Weights of a small GPT-style language model, trained from scratch on English Wikipedia.
Size: width 160, 2 heads of 64.
Architecture: RMSNorm after each residual sum, rotary positions, no biases in attention or MLP, embeddings untied during training, normalized queries and keys, local attention windows, shifted keys, capped logits.
Training: a variant of Adam for these matrices, 117M tokens, 7148 steps.
Each number is 500 + 50 x the weight over its row's rms, rounded and kept within 0 to 999. Layers, rows and columns count from 0. Numbers have three digits each. The size before them is the row's rms in percent of the matrix's.

# gate: layer 2 MLP gate, 640x160, rms 0.0478, rows 134-188, columns 80-159
# up: layer 2 MLP up, 640x160, rms 0.0451, rows 134-187, columns 80-159
# down: layer 2 MLP down (transposed), 640x160, rms 0.0302, rows 134-187, columns 80-159
gate134 106:594539507587540538446492445549601493522518509425484560441505452495474459455490474523469474474517446360576583594506464516553453541582584414533476428559570501518435454493480480512535479502502568557414460502445538514503431512537427466467516519
up134 101:493539460492468425476435548512414507487496539490520452519438547440446539553501517470541475573486446547594487521379440463455450538510454466510594508558514533497516564436494497548515505492513531555625591497543412476491555488475577568490499524
down134 094:343496542484445471545473529493503507461416486476612489549514435514518355500502498504466533363517577492564492503501453486502449563484552453454460471547509441514582476485518537581464605479475529516483381540538458474517570491506478589433547338
gate135 107:485449532509446510426541448501502540516478460521485462474549533450509533465441553483451518450558398484501416566451361497488501404471491510457453467541523447452562507452568485483509467532467442469455551502537540562559487614472478514592517432
up135 101:513515398539560460507506459541508500481469480488441418483554430440483497478426519441538502518398475480461435514457437535531550539423410518427444568523491548516622430435452532486386493485529544494542492533443510575502533498528514423578591504
down135 110:457460444529536491458525602407506447509510434502531500453550478517514533487426451515440519443396469401451517485475501619423425458500503444424511536411468529471490421455492496522527524449469489544498491516496492598476461442581501542437525512
gate136 115:515568546515545520469545541453547519427510436529506438446603539492508565554543477517597418578546544492488478493468535489427504514480521429392444493524438553622581504427514553440483467465580526532536521664522455526428547518493564489479509482
up136 103:434497616524502602472562558457484522484484491537567497430602510572576451519582422573589453565543507452486459458447551457527460453514557491416533479511496592548514582466434509514501462406561482539515432555534558525498650504512456430384466524
down136 092:603581463446489488403528401476546531432527541458429444524583509499443521595490574473511472529524533537476507508387447472424434494486525476502638541483436557556488542509533566518500453518452495528546475503527516512544441513555549583525453502
gate137 093:482519508506558505505535587540432554500478454485461468541539526597557510594412434546453523442568525497506468427559510440519509631456520570516522487479551507556500507570492438487484440467523528474426542471546488482516549470504572503450514534
up137 093:545515520532548505482467434558478476428499557527464403498519556528438510487503601482437571546501570456350477409571598515517458421509487499597492502537403559477470540466489612512470468449482561485549459463456486487576504496421433594534569417
down137 092:482499514592441480475532461478493506466418494523449516537521487458550450525466478498515461440487432544666508485513490451549608523594447414491421590498449592656499526485548462548506457459486539538528493474527511508572542416516519587472533507
gate138 093:551431458448510579496515445556464490454510457546499454577470476488544457420549566433488483489480571447470467518507412546593629407442498499513443529405479568534426538536496508462486545504420535530537582482494528465484437437465418524450543460
up138 100:582475443409521507602483465547427488367469496503505597491466428578512504411543431566465393500455545476543513449541511461446531459431526550544464481408541507483500541576510482487501574513495552418590579541491497441440554449427549550472525486
down138 093:527452563466437543604564456508455589372571537506466542429396448448483540555547481578460559476465610415531510468479475559478471551439594563450453561536582562485504562568497443480505464426509447600591424580485563557483468492553522528522480531
gate139 101:537559540479462439502454497487568495549528453542480542512492523491458409568503466462513533475468600483468480413477568548502445559420400464458470497502446381483557504428499558488434572459523526468564464548556426423562499531537571509524429532
up139 100:530475415522457465473489457372509482424604564494545514515526499469446546427450546564469505542579502580379484494540544576459549512582440429534548437480504557528544539524519517484616561432461460428465588507450496503465428545496459459500582475
down139 103:529470599456571433549581513393435478526490477438451515397496469506532482459387425538480486519473467522514509504503500495484388507558541453488557497547499592463455568483514476522529560424486506452436479476445488441538458523505506507561498401
gate140 088:447484556527425552435550388467544450482444553511506457411458463544401555508491465441452574524568532457512512564529416532494586484544492483554468526506484467461441590634486509468486519557531544513380362477441449410639475514616446482557475532
up140 084:524385463555544545508591471620569540497491449512503491466484460431577559507453483437567563467454451504569546549498544492566460522428527501533488446455531574530593512537444549547498479386551477524495501512534449439553543407514553462493601542
down140 079:396426507573470573518531389558561506503469525548612438499514471504522443411428441481536473425469520436529482505470491446493551421559451503495513555531435500522510570544516536428492521503585453392485517529436475492541551442507512502508550548
gate141 089:486433483421496484516470515554489473549536445472478493520485586428465502462449500501449536589516455418440520499449441476464451552580567466526539460554537452504515434442466453559537504571591505565478548586565434422424458539523544466503444456
up141 093:459435510544503479570522446400541553505510581576516557523504498525427469469502573477508525542402591392552526449421499485534423528449439545470566536535558544478493414509450507494415541560574425515535472425449533465453457529544493507509541475
down141 090:536473474456464533447580473449442521401482470423517532520552468491513563444465488415489507444498470592496549469530491452573492500481473482435514486404500576405526518451511477517528477500360527577452430463547485541536495445511465459576624481
gate142 099:434494500471501418465507559503534517425513518543553577540552620512526499477540511548430497435547489445533462519448525420528470493360486470450610526446491444500485496565621551555490567479463548480489559556454575505543493471477461541511534533
up142 107:481509408541457476584473445505586443485503483494424511567489466553474455600592466519515512466538468448467462509509569570576499507439430536410528446496542489541441473560493422501551450402522513518482597446543499564477434497487540471510517539
down142 101:573444475429499616516508522526506510463491490548508455620499458502548509488514596471524512495441554497458463504444549582480424522507470538430579476405495478483532529520485447451552520509530548465507502522511421436478435535530492512542493512
gate143 091:504518503607554502529475530585505421557533535569517437436536551526532499449489479535585523530539489488573482409546484453537500429499425483481500480493426501443467590504499556415508463475490515569497556476429427563604553493545444493524509561
up143 097:512492513508463488455553417468490538493494463470522482604480498559420528585612534462512437530422582544583473457435462449521412492573437519410504599516475459477476461491451613516534461409472467498540550486561453556506460454545544511507510535
down143 096:518549540551575521542586525485503545571658489613500508386536500513400562466429528521523552523489566493470488533543460461458512464542420498545468492435441565504469555532470427470496469558504510503517492487489458465542438509379413526444508523
gate144 099:442519387457457520531469617546529559528487484528459516505527500530450509490523409461521423428456465426531453549475480437444521514459523454453557519442509537493451464456497533540558516553474466480471612556445417384459513475527577479540458471
up144 104:432513408435497539475462528564475523556471461435518542479508540431513428457584501506465458450518463447524524484522602432526549443469481452529557498554533534508462487495520491486514461560569424546536592515469450457520517443464533491593409630
down144 099:542532540457577590554484498484549514423573477435445432522472395505448503533535589517485447527554485513481511569529516511458452514561498539422478460471524463422536446437607545486574484642525516536476549466556483473494431538433562477589402432
gate145 093:437482535438440549537432476459526450475489497476454490517461559423568465498605461489450513550569523420456434493418633508439487484435549540502519501446390487509466490440545533499560501575577528547532575473481463544472514578547579512453440473
up145 097:483550445482558413451494501464419483543488524540536474523528513559449486451423478516427467460426450473452499450507593556479585386616461508523578429570517515462497460440565463485481463445473464529513477442481477502547499602569520523526516610
down145 098:532496563489483574547529506587444497558513564555520502439445545491449495553546614475543478460528496535462536493454512464521474610432495526598493435486508504444555517508450470481437497477397529512530417387507531543524477414477338508485514542
gate146 100:513540452522458521533536512442523453466556523455565532571490586467560532551441543588521438528539574562413466427571483589478538591457457555445502476490452484470414505464517484495622564523588508546581519478421473575428462500434577445434585469
up146 100:530444547453485513563475490442439477432485464454440494542444429538447462430500489527454405492468595429459466397453493581527543495472508550435521545472478510446554491436592566456532582408559461414511480542439510579570508492417505532439589488
down146 094:556455484432434479486505450550499521508498457382560507473463521530501552513530568482578527469539527541459495495409476598463360574447488547489512452535554502425353479484448490466462546455454544486546569351475552520529557503563500555484440605
gate147 103:460524573441502542454589390493443481367455453534532482439499439528486577454455497536506460452475527488557509525620459484492577464462473470513482481525537456498552514574574485451561513507487551446466471530534453485569515495591456438524502432
up147 115:442510421643490545491480495606543482510502492461424522464440585442576539463474479479483543423518535530503491553515601534483446459604506514432546455480429474534469560511469529452511442567486463523439470490473576551537578521443586552448617545
down147 112:511509519433509597467466511491467496434562481388551419562514426413508521498443528515540510462569469514502474553517555456542488446534445517464508434615537496536541483497534563497502491503520523448349495463430472459473547535453522416482496417
gate148 103:578522480500559586488507512449458505445481524492519470532512598501524514458511474412506440490532509570563491486506616567400387504463503488422479485541502441442544544487590598528443451458558402470525550573429450510530531566458520461454584458
up148 105:449478412538564424514472506527518590524421489460489435465557597542458558509445496470479487449422528519471482494513430582401594578371514426527428474502518583479446482444469395530519487500523551550547468502568464535434401466566583557475431535
down148 113:480595497536478514504489509509500551512471621407494508478472523524440420542529542459553378441487486413524484503518501501607509458597465641500547499522626478478455510473550473432474541545507576477520448521504552542555504343516445489502534594
gate149 097:428575547515418504483514564473449625560529413562504500486592469586552539483446520447497455503504481428500484405568540399472524508558418452428454582551499534475487541488465616532560560494509463426507466517499455449548520568448536509396641553
up149 095:526481494551574474513466487501468528417421538521484519517512482589466517452588505514483536504500654471514460479538440497428477449459567440417476532515458554586456515420515484594494469517626525448470492578432443545523588495470467455460528429
down149 094:507530451557472539576433514588500501549495543447464460488454410506496597492435550502554424458596526501458603507438517545450511506607512437507505446544518528492485506472483564535529585485415417454534600507569514521512445451483599611485534556
gate150 094:443481497457463499539544495460543524428555534528520442438546497575481574470445432581444637435607544524520505490521540424488533448545530506578456487464514447523546570440483430547424527541567457572403576510473502546528585474500523533499447465
up150 100:431454418439414488456547427493561502517547489541477515598530496451572423408549507450523453527513518471555406507514438472467504481490496520498567457555546461419469473570418500502478549603512400455424436494501508378438488543549530459448596540
down150 103:487540442435450596559457506504526455459550457476457497495487562551498374534459568573547542478575484475508465529460481526445386502524440453435476457645489489550425456534576526549495598527503541513491535506516496476506401407541465560549503499
gate151 108:532493518454536454507530562393519535470532567521534510535558581490489434498489385563543566457424579517394470523502465411508539461355578467476455456531543545503575561525499530567433480577469478480592469538436550601489484564414539456458475498
up151 103:508448527484459547397503469539408637474549548492539455522524565433468463499478455445482502456423612500479491433489399521539426514508535475529441566430399544545587587477494618450455462481523605566544430482512500551542526540436465484515451462
down151 102:518477404584461475581484520523645493424561561444504468479460571470486529555560552489503374521572417500501503462462482454521479475484422522497508451547547409492460515536604513472445446485405476498470557458498515512562479501506455514531554508
gate152 094:591520473468544444581520572476489467495512529547551454468468496453454587537500384553411474600479506522401437553503476455486454510519462574607426517458551530517515506564545439459541567398474498539587551500505577549470496475603481579454492532
up152 095:451442491447538568414464500473482575479536584450538485563530566579470535490551538437419509508525631473513524508565532461487502499454543440562513491467442523561544602478494448462468528453487513517473463525539559522432537489577531478438445478
down152 093:449466490537519432526519486492580489529484534557588506519512587454514527461470509484400370562398529609500499499509499461429562457457588447609446539473480519487476597443528516517508571520556548467433564503483452422492554524490501510472478474
gate153 093:382523537456548461534533431555438549537476481490401484543456472478451461466411525522462590429510583456430529462487450456520503552537380512527431576504413537420490491464499508473492479505514612535485481443471479598513561480599466477436582526
up153 097:415439506441413438552529571540511462445445505584552498465462534591517500522523434424447505542393485543453503495465512493533480510492459537475492553552480534492467589542577532578418437443530487541601505564462412534567545422424469454545498469
down153 096:515464562522510604501483489451496471571492452483507551458529533471450489430499523533425482371449571559580523462507568549481531480558571563524531480570499514470519499533550549496495563449551518455516555538521499550522510517500618451449389453
gate154 105:449442485481512403566507421514504414485516468522535467491476483550436608526488503506588504453560499532478605534523477578509539477491592507445556503523467406438520464456531494492573476524565545478480470497597421448521465493523530453489559474
up154 099:451543432444499498472586556511508435503453561473554474469530585472552529531463522559521520599453539586426451470493508496548455574530534541504407533451560577561550582501501533541478505570527434425486423522387473576464566436493427585375531411
down154 104:410595583545522521589475522488480543491501595555499519518522389467519472574501573483463581471473488373520541522485461447524505464480470461516523482471547412478522478574515511528528584538498545496575492457566441467437514458522526478601530525
gate155 103:441456428557579462557542607471515591515558578524556536471601588518500503465498449485473527447540502507440453541494545442424467603434557543464488416470477484571472445448509499510466543519470468543551567499545552504440492570494455455509472509
up155 098:606507527575527522532360551490546495513544437404477518498430585419460465510517482513554523487516530570389553463554575558483586487498537471512594465575539503439518515438513443428505441566556449509476538439423484426503481425529546478468550515
down155 096:476554556494527564470435461492543465491495497495458463433540420494442561504481473505517512445439473456482459497514537528477439480539547493449471522524541473506569427465498430546590548552493478505502449542544513516498506497405479510455471418
gate156 094:400515488470465427488479476500468477512459562529455489460502512482520447488392396585466534590458579436472407488453577541502550428533511519507494451513508608513489505516492555442408456488555524458458542548488504500527516427444436539406422403
up156 086:441547569515500399463520434544482474527533482570493501495530552444496476463516505552538587527562528526503435520416492538469547424559523532582533482566550591538564504521505503495422423610452472545466434504455516565542432492459406587462476439
down156 087:594560542501430411538393493517547490467517462463401525549459474485515478458493619476550547465598524502442508422541511594510496527456471513421513532528506520336481492461529487490568394497505484482591501376543453605540476507494544496640510565
gate157 086:523596440567509455542501526462451479589562519504432505495513512447515457479481426548490473444461496432461468626529389612438448447529432501439489490534438575468586488484463496505445566525571550464514575472497454426420481506509483533528398554
up157 090:417526539426502523534431491459547458515458425489546556579387536463549555542548470568494553473579439574565544442415586486508550505397536544500549428479473418553436502447567457511544566578478419576486542608506478458493535520481525487464521451
down157 082:518604608559440596422565497539430606429486439444502421441549473496438499549504532492527528502589500614466529578522452548565424534616448507393533530545480514505531458531566521470530423490502500469468482399566477542515520520418444573502471516
gate158 102:467478519447534542513537465454529499529552469582594462430486446551580590492451554550616442573514462505437501563502527546507522418453471402540488581466577462525445540484599531516527522544548507416413525437492463493471534531539509468491478431
up158 096:553547498534482457496483525520465465479469601498502509646500514469512418432559512547431496500414489413473544465489465516529546449415415482520493547505516548569450416525467486462480585511504564443546501542507567423466347562451484543606433465
down158 095:600460457460474482478555541548502480475570428525570529381511597544544532504418452434558456456529462502439546487516557412504558493536570506476514414500472564515423585442457571462477434513539368533436514606513522540579507480499471484451527486
gate159 115:475430492508573521421580437448517434414435466503549513470456460492490503516509495460514544563574369473479605471505460524470490492552488528505419459559517516546484517514431524488431387516539483399448394518531466396467554554510427537494489443
up159 108:479570466454517517499441419437516527521504603507499476481436483456559516486505571505549568493441512545449543568473408536536532483436572462436588438526491482475507520433431522483611577430470495540510440489576445554489514517585455413495469528
down159 114:557425491553555459527519496535462518549453492552496476527431541545496539465519503415463507521529582412545474454604585557488494560437409458458451462567461460471504503505534479419449530484500549580499449542403485514555481476476498447570518508
gate160 093:482467514590465537427510522582447560495533528496497433458468585452469538505461495428528552441546462477502459540510541472477425572527479535451497541524404494571534617487414577506524449403538583522443494619539521397431462459501449599456535457
up160 099:589419412482421473462422511603467446624596484502473443544523563484407590586439444389520498471538462510460482581533476535486476519471457496466432564513477488586535591574466570481448433511542498537413451572474546436477422448454489554483523453
down160 091:539451388468500435521406444581547464563456443480424551488431489382526461525455511500482581418494487445493492516430553565514489407495512531551410564506510498483485506427466572504521494548510525570454444516515486456437581562525602501513438491
gate161 117:472591465545477442488549526537529498485412552545483481553542451498523464442465475453572525477448478479586471548461384573522467413459555455465518539592525539495559489491435470470464411523482411430476544482562461453486623563479426467516534495
up161 110:555559508468519450607402477431548459496560501552627508440524544523476515565538475427550505521461470544479467532548468456420485616449566468448442501560469493569448514386553538568500478503503523497544408461442561507489623479450476397531523421
down161 113:521532513465513433509501515495483511529611504536472564545523424448551546594431621476464490426505592509558529510504419479437467548492438518567521538487483549438523494485456429600519544570551510498566542517564474454556489485497556539462526585
gate162 107:567430556452521486610459655496563547472543488476503534506547498439509522614457475435480451487542554491426463515428523446475468618501477430507524501455355460503499511478552518529424485464544491515601585534576515422440582426464580489469476467
up162 106:454547477508554471420472438505466576503475517431483504558417557533421431482490521476398557587515476558562520515505472535557475531515424485521419559478592499454487522522451527464495517501487557480516455383435490483463523490486489476570427509
down162 113:521442420474507535478481600559494467545537467486546399545524547498524535381520391493487428452421537503545511474544519407534591419538588554498459476412543464533545576345407527500438525531629518471470551497537407499461472506608487473500481447
gate163 096:447407423501489494465404496445418530378514442554568473528451467486409481430431460547446540592439563613516513449562440517472574485507549501464493460440436498466459463492557483453512495498499584469592629495560499454498460520543536444536518518
up163 097:508521472474497503508475575550511511514471471619461457442546477475468557490503439457462459563517470474382494520419494539412422516552479496524476424447583515505505494494481417394524462412435559488429541536520477480498458503491521571473597571
down163 104:453530602558419526544478522457475496521488589520638538460448427469534477411440592506443578448493478480456601439530507559495579479480578429499625485427501595552507487482481466538541487499461533419498485564486507508519490501496543474539564547
gate164 091:594534614456546530498567378508441547504392426545561523520494458469529527496521401561583472530451568480496550517518422496441446487485570494531476494444534473500514485496513414493517405470474484481512532556540506469446542541484453396541457388
up164 092:557415465521480423601461541536414561512541535527597496609435510455567502524606508509528494465467601446504493464491550506473448512497511520502505520450524540448420507434447580532438463469417591538483432466438511479441456509480529488517429390
down164 092:518524519418472398477552484525419490417485542473492511538528552505571423518428528508468565482576462577443504428551478494513507421469533562539584477544492530574423441476668467502454475470520383578506476486525516516600489469582593452483478421
gate165 088:567528566519549483590549519460599577446474482515488465518534569433520616530420522585484401460480459542521524438492587461550479524531482549574441410522551379468493539482554519505418518482532435461569557473431556547508563508470572577464442495
up165 099:468510502532513541431473536526507543460491487555552477463493573558587559452518621463526463480463534510434546583518556497530489435587481528548469509473557535514556433480535486547507497484506463445422559510547566486455470492518541532494614560
down165 092:451586579474558507508458600508528541508536471485512538553456508565440459482506491568426488556517396447485537504535518465461580468558477486566522546478431484508553522435563472511529480544565595505434479529514433484494558469510534478420517374
gate166 106:505525429452430515533523410539532476474481474584457498432530394577524609408470551461528429503528491436480560506458468476548583494447457554564433597465485551490494502503458502534524469463514561539477517506553533547498512558544450575510541486
up166 114:608460464580466573426515513558438474510513571434504459442523503460516505573465527525590455482484549512515564496510496493473480506582558549529461449438553548526489428358503464601520435459457407525428449462536544455504578510443460447475555503
down166 108:524372512504534523483524445584559485528486512494486471484526397411485392476551432514418595502467473484524501584473541496553511469437540507475501511420492515562485532477477614432562594485501479554471537521468572478530519541498504447562494533
gate167 102:413386596452539541524465520513533550534507493456584527448456583487449597466455557507512446493529549507444454569497511484397550560498592444467550391557527397475505571520524463500488469503517524528565444470572497460420391580531545445449579474
up167 102:448537433603551588492472448511530465511479470538516479516586450473464461458524457586545537487452532450456408541446506415479463497513499492472521458449468513495578510578513588604484405502525442423462514592432544439489488536415437589427425510
down167 105:640473539464419498499516467448512520466494602553567437464617403474534496490455468549504474467566461572489480416508508412477523492637453498512545539521495556552451536446471469481535466467460527542451492460492506507537415372530570489510451554
gate168 095:604523451513410434495637528421484503497458490492539529551539477509469515596401559551512518425495480494544458456447539561484466514545454459528552402567502532510579468545526555562365482476498566498435506401555475495503556440478444465451552455
up168 097:531486485533539605460531485533557547457476551532572571416443588493603580450532419611425463461517540491533473500539392510392513501460538492585473494564561500503435542511521456528558457581561419490415637487510509466517475557546511477538447623
down168 101:499497506480454483506387444469450509605498499482591554497474496473521479500548499467406542565471498477480383577452518548513543483523442544458474551486390503565584566559542509502429468497546541534467496535476515519460533492467499477411481396
gate169 103:409536596530418546437478517503594411494605517476452500462520523546487507489505426463511543534454497461420436487413604435525511519523500495488429472562483504584435487549418529542562524475453529530474530612474533507603551529501445431436442526
up169 113:476420547555539494511451485558458500539543541474504446451513488460425459532398420443569588562557446556471545456513480425447449570558546507503394501582497457593431565487451485597435481503548473514442396569541481461581479564408562497460446498
down169 100:573486514566476450561569464443437545533486524515536537592512502482462481529599479549519508485600536447498487486409465586461477458496530460463510519557554542504566536445660484540484483484434515474434459545548486448464510523527514553467472501
gate170 097:505517509539419530436534432490611512474458475505521521553530456445519548498521438499537445458530451487399450612500480525600499460466514552538558571505542423550456483491601567532395546495581536509516432549574515471530419491508593527500600429
up170 102:433527495499464480463460546443505519530457519605539456491564456432525571460482613512497432424524452493494423497485574533539431500506483443493511490576566429458444516635519546510513482521481562546486487517591574460606410456484576492558605498
down170 100:508426486371502548453446594419505533517531444468555417453512411533540536433530485530535546543488505462516469517443591525563480525537499482502514526550421478461599538518556522525428473521543490464438445520496515493482587489519449522475536530
gate171 108:475536520490461571590518575508477495536517515503540423515559431536527519629527467539477456404519500521546453490495565487502429548480407546375469489476437447582512503582530535498475513461579482460637519579486590566494573576405587488482449437
up171 101:513463520565534553563552533496503394526457460550573443457542529540521492536428466429594432532540423424470548474408531461493453494611537512503400542550398563448415553508516534461495572475493428526493506580550488577447557514511472444483487443
down171 106:553548532514500508535637400570579528480596533477508557459587466464442582531448469484495482552492514453506526470490449587442506623525488383522461553548562594518502509557575490452524499408501500495562557506498493487445506520530512513487502527
gate172 105:510500553559494525496560508593530522553547485455467575533431521468508433567566480435472465476533474476488519461471546452524407479505436523474389578512437551499473548482438440560402482361430420483555446532573558492546469561471560502502494425
up172 096:514480427408534464485436512410468489549505446483500485595506462443527423506403565456554466409481416524502537530481545649518517494582510469445539430548577479431536498478519490469522495510477517426517503446506479514470528591558519457594440509
down172 102:379520533506543621549527508563538455437541527573529476517572479485540453472491509447569583539505506441486508533562359465462509564466423519605495483598484440371516481527475481464482474525587448509526509497448541538486476429460500435434516499
gate173 106:591479448513404472556490474552431528527517433533622510481491437503523509580576435479607388445487449437567453540535562423505508491531440499410492538461496435519512489532533506481469430446586559568557504531532464420593489581493524539541525483
up173 113:484472505475398479505474423485502439431484490448578436487498464439542487467457402493556476479502487530478417561539534499483527549520519463532530550524551461511516388562547491506576518496571501538561589482435420486601472614464509520602511561
down173 106:438476486463497525477644503481590482535610445443493564546503540446483445380621505567529488526475481525492437489530431419500430584525511493559455575442474523502419445457532468551476518562564542525628401462455566575510484463487406509474585456
gate174 100:460466527457489441402495530467542518510502529574531597488444564469493443460576485498505419532432524430469491545420479466483544474562504514510588437526551467547406545452498454579472390441540482534477437451481445384467602532403493470491541503
up174 105:497571460512472551476482550541586437477570507539415502631522545467518458416489467489484467559415511478498481435470534490461587433462439488413491504491489432493535499502441475472554521519514454505555525548556480542434472461481556411493554500
down174 107:420457528510434496501406431428409465456471506475514385516498466453514509549504501506535473469548476464578558545478536547539484545419480500526482501501419462596524614511431442570511535596515510416530483472460518471429489448497522480524462514
gate175 095:512475516404520476443485488449469526463487427512536525418467560415519433526496507549538523528598478518506441505461412425472482493529422545544497546516587436454485438545544464511400435455557610584500503541560463498542499500477474452443595559
up175 103:404485566532461520473518585547491510523440503508432523498456527453557476473540512551559476467473503505448440499491419376559522562478436647509398576494528474478497532519441475580405460501518546561520451557611471499618474533525410475468478407
down175 099:462524561494457565421459438541498517489497537534477524467469543459416498607559475531442402545554591485521518520430576539467456394486579487597617486476485531515510482481512465413458502500618473452475468496493493473448510457454473532431480516
gate176 095:443437543472513478394611476451488517427433497524451570490547587492518503426434500498432509449525395489583474494557557453557498504519583499402425575468534489455519582483431510570490538526550455472505483415550474491537564502483550519459554394
up176 097:422512490458496502446469451457584415554557476480582464476549495517536446434485553465485512526478471479524471547472434424477419453518497512589583541459493534494350506433387499475523643527542463509425371456465442544500416509576427573439459466
down176 099:520617533521573539492458500461606580378461514527543654534476479478415466534414474501557527561438527518535481531487419453427488473530553446509531486511506506525545426443405521576420465485550490475543457560541514488385450545537509484441481546
gate177 110:482551494540501519550550554524539555501466554564489518437437491569452510505543553525542555481490559529498364450528548412497527534397519469491500497475424449590542469548551518522434529514610534423495548568569489489509461584508567401489519528
up177 105:461533506489531521556430441511536476503559488448521380576511526517501542439479535425447483453463384420495556483529439545526460508526556517455602512514605529460440509472402457436551585496531443504504521522523466539563496475512480492529522503
down177 101:575560507511441516540542586522565546527518510501486534458570527397534422563447448532469582459377572512511471458504554547590514412396550445488491566411495531545525561539511514547572498449492559522533555544526413483496539550462518527459547455
gate178 093:520489395439507536426539425412470494543357496426470488478596623472534523552433507483487542431421482524456478486486506497461520542524419430429437530445457569584478485428483554497507456458455520502478421460545478450466449497513543465533553563
up178 107:493493568463424558514553478530489553483629512599549540461511457536480469517507452520499538529566505494437486556551557529592567506524617514567483454461515508414579602550479512459497473423460574546403509525465538469543541429460449515515497412
down178 099:425555556483424515481595446495512489527498607500456524398554487421509529558467416465521591486489501558456430420442575472556599470465454570555487534546440464442478519500492471493529484515508575473483499419546445425550477506451572515505523556
gate179 103:535416484539497561555455480531488573541537422491527560566516472473568582528478505451596588513555529499543581516511548600465442610592560486443451384531487551491477470477534444483478503485540491525557498479458577485494586563505535524519492465
up179 105:499501467489490533603524497545577573550485521506519570556425496460385495376561554509450460507497533521472455386597486522445530597529393505503547456527456530572383515575439529489486565515586576486550537530452528427498480437564473495511451447
down179 110:577447473393488503487490472534445597591420520618496491450530509423568523532518395483566544489477490566531507491501498498499559499448420388516481546496583532559630524461430540520572521444541506530453521455513515521478478470481497477411442538
gate180 088:550508537452429523496468546451485503466538480465429423526484413391530550495530472465433532609490571566443540497539498429436539551549614475449523525536504532526482504463428519537479500481502450492565573599547518446506505488462556383409551496
up180 087:541411534507541483424568436495485598503472469550537435557607504441514429570453489459457443543475542500606475476445450518467524493559568486569524507529408448463517523460504546483612582512546563570567585544497515484439555566447538497458382474
down180 089:552551356465426489459408546525552454600525526554533572489532536469549536493621534421473537420457508544468537456431467557453472529457420444549542504462472516561503511464439556498494484473502440582440576489512571469471563463505453620518461441
gate181 098:463429472472483582442501517523610471522519526505524530561514492509577549374506585602450428460546471464519528557473436438489556440454495502523512423567525527480470514572501475451522569464465581516484433601580496585491459420519461586506563488
up181 094:438453434468485536571415479461456469483526496512528511451565404446516506512545543448373402456557477487566428509510487598526480457441404447550397547450513488580557473539479550480491536410502608485470493490495474560516571512518446440449534559
down181 098:608504531501459558524485606453495536440486350476464488490547452541595471536490447409559551506453510487502553478597508478577539477464452486398588513517511568506592488546487490555467508445499418597517533518438468575567534524531538495468457365
gate182 104:376511538548519503413521492457517415518537511455553459471440488574522545560424504466483528426559525520541497527467456482521627545508505576530508482483488422584542548476499467479430421487555518548499448500488486538486622521529539493512481484
up182 108:533564591498505445463482450456462493413491403496572455424454390518488503548484572488526462506503570526574577519569528549457570462475493504530401495457549446439552541455521472467483418459476557498505579569575565621532491518485495460546520517
down182 109:464589496527532445409448568467549497481431442440491473610470489490555552518536516496516420421479443539506519412522545570582516466432500484542441542421536458487587577449497462542481495473544600527557496500419435544503579598483521475446479411
gate183 104:527452587560513426475554472469538518582495504393509497464490557474530538607447499436464528505468413551545544581487558590554459542521584437547441558516435590568545525565518498562470462425523550470452422477489615444581517497549521478515448548
up183 104:473505449449498501564436537504522526534507514415454571492560492499389388480547450553482514511524549454510509445441628449514469483467474464423515603502479477476590543491456568571544462493423492514537538492550567364544491480501557533454523553
down183 104:479455468542426368500566571564445563552520432549573506494530471413464487512433396603513553485547474428564433509600494476549517431439515490486476498529454464487486533509558504486519544529518525477471566525379501441487561494531470492432487540
gate184 102:410542546421511555521545446429493552503537433566540489489570471440418486427520520516619542557481519539510547528457516542440495488534441521429547449568485463456493559561480468556447419462534526587491582533496518398528583508526519456510519485
up184 109:436495544482496558575455548401444513500559477490547550454519456508415533558491556534561500473472555570437515499449459475554493517568429510542493573483485458500506536471596468605511427467547492535576540472564521453506494496461489523547428462
down184 093:458624555393524495418491462524485416573429495585456469485428518523458535569521499523445387603526559503398527487512430532498439466493514449561508452403507508563425473480607439439434471483493505536601525560542457509517542533431520456478492487
gate185 098:490432543503436458496439536431444504551532545424497507507514480588526540606557452475480509429549461452532481542534500546497534560478532452524545430409510550614508566456551496493484453535472550471563535452576575504498496396447521464465485410
up185 092:463512557503439445439483519513595508594491523617452549538508578447534446500469513546594528441488439475547523481560436527433531411479603464498491404444452546526537566436518423498544511596406544466573479470529470484555561436425445406425510439
down185 098:506563440509464470517439565464533504493565480455423605506504569532560459494500602479548471501562488436555570492527492485376520431512512449505512612492533494425475407512525479479505560551470445445514603594537469496507494592490607478417546570
gate186 098:480477496541512611521512466527453491496480525486536440493473449499456466527554475475441482570441610575575442513575564491448425590477406527518463472463491522553461496473482575467449519363521537525521529545514530544429521525513545552476468480
up186 099:511431452507421461510492436485429472525457467518572553521482500536485499568543526437542518527471433480563479540444512464489432407484457526509462510457438492558459469514532523559429559572443508495497564575482601492429435536527481474423524439
down186 100:526430432529511389468585453504446459454395448564530531490454540442438554513467556591454593488603483606532465550444504552480530518483559480542547561513499457481480509507428485545554446545494533496421447441488487415421537490529524473510521561
gate187 098:561514477403434472466441468573460557513476536560558566515437415439560576505552562550446418525509515561535453540528588471449455525518513452523445442550452454423439463486445586505530478477464409574569570478516488484563506557538600453460474413
up187 102:578472426433503456483507590506522530561482423507472461440514482483498561593406523537547527424452433517532573477519498470518456562594480516479433536500491422480481497498534526447530490562380465529507457455516560408590476442472540608535608602
down187 100:437549652531580459484597457422624573524464505485581489476475542518470400476519562490442464580546421476473434431458494400507452581421453507441502529464481476520434482515562417462535581531537590501471436543496500497479537533497504405487479499
gate188 095:507440505496417551541623469511464473577466552487501429561525469508561476543537420468508465525581444400516536510519589407429558484507418453513432525458485527615504462570475564395521439448482499536519570520510578527485448521533544429541457561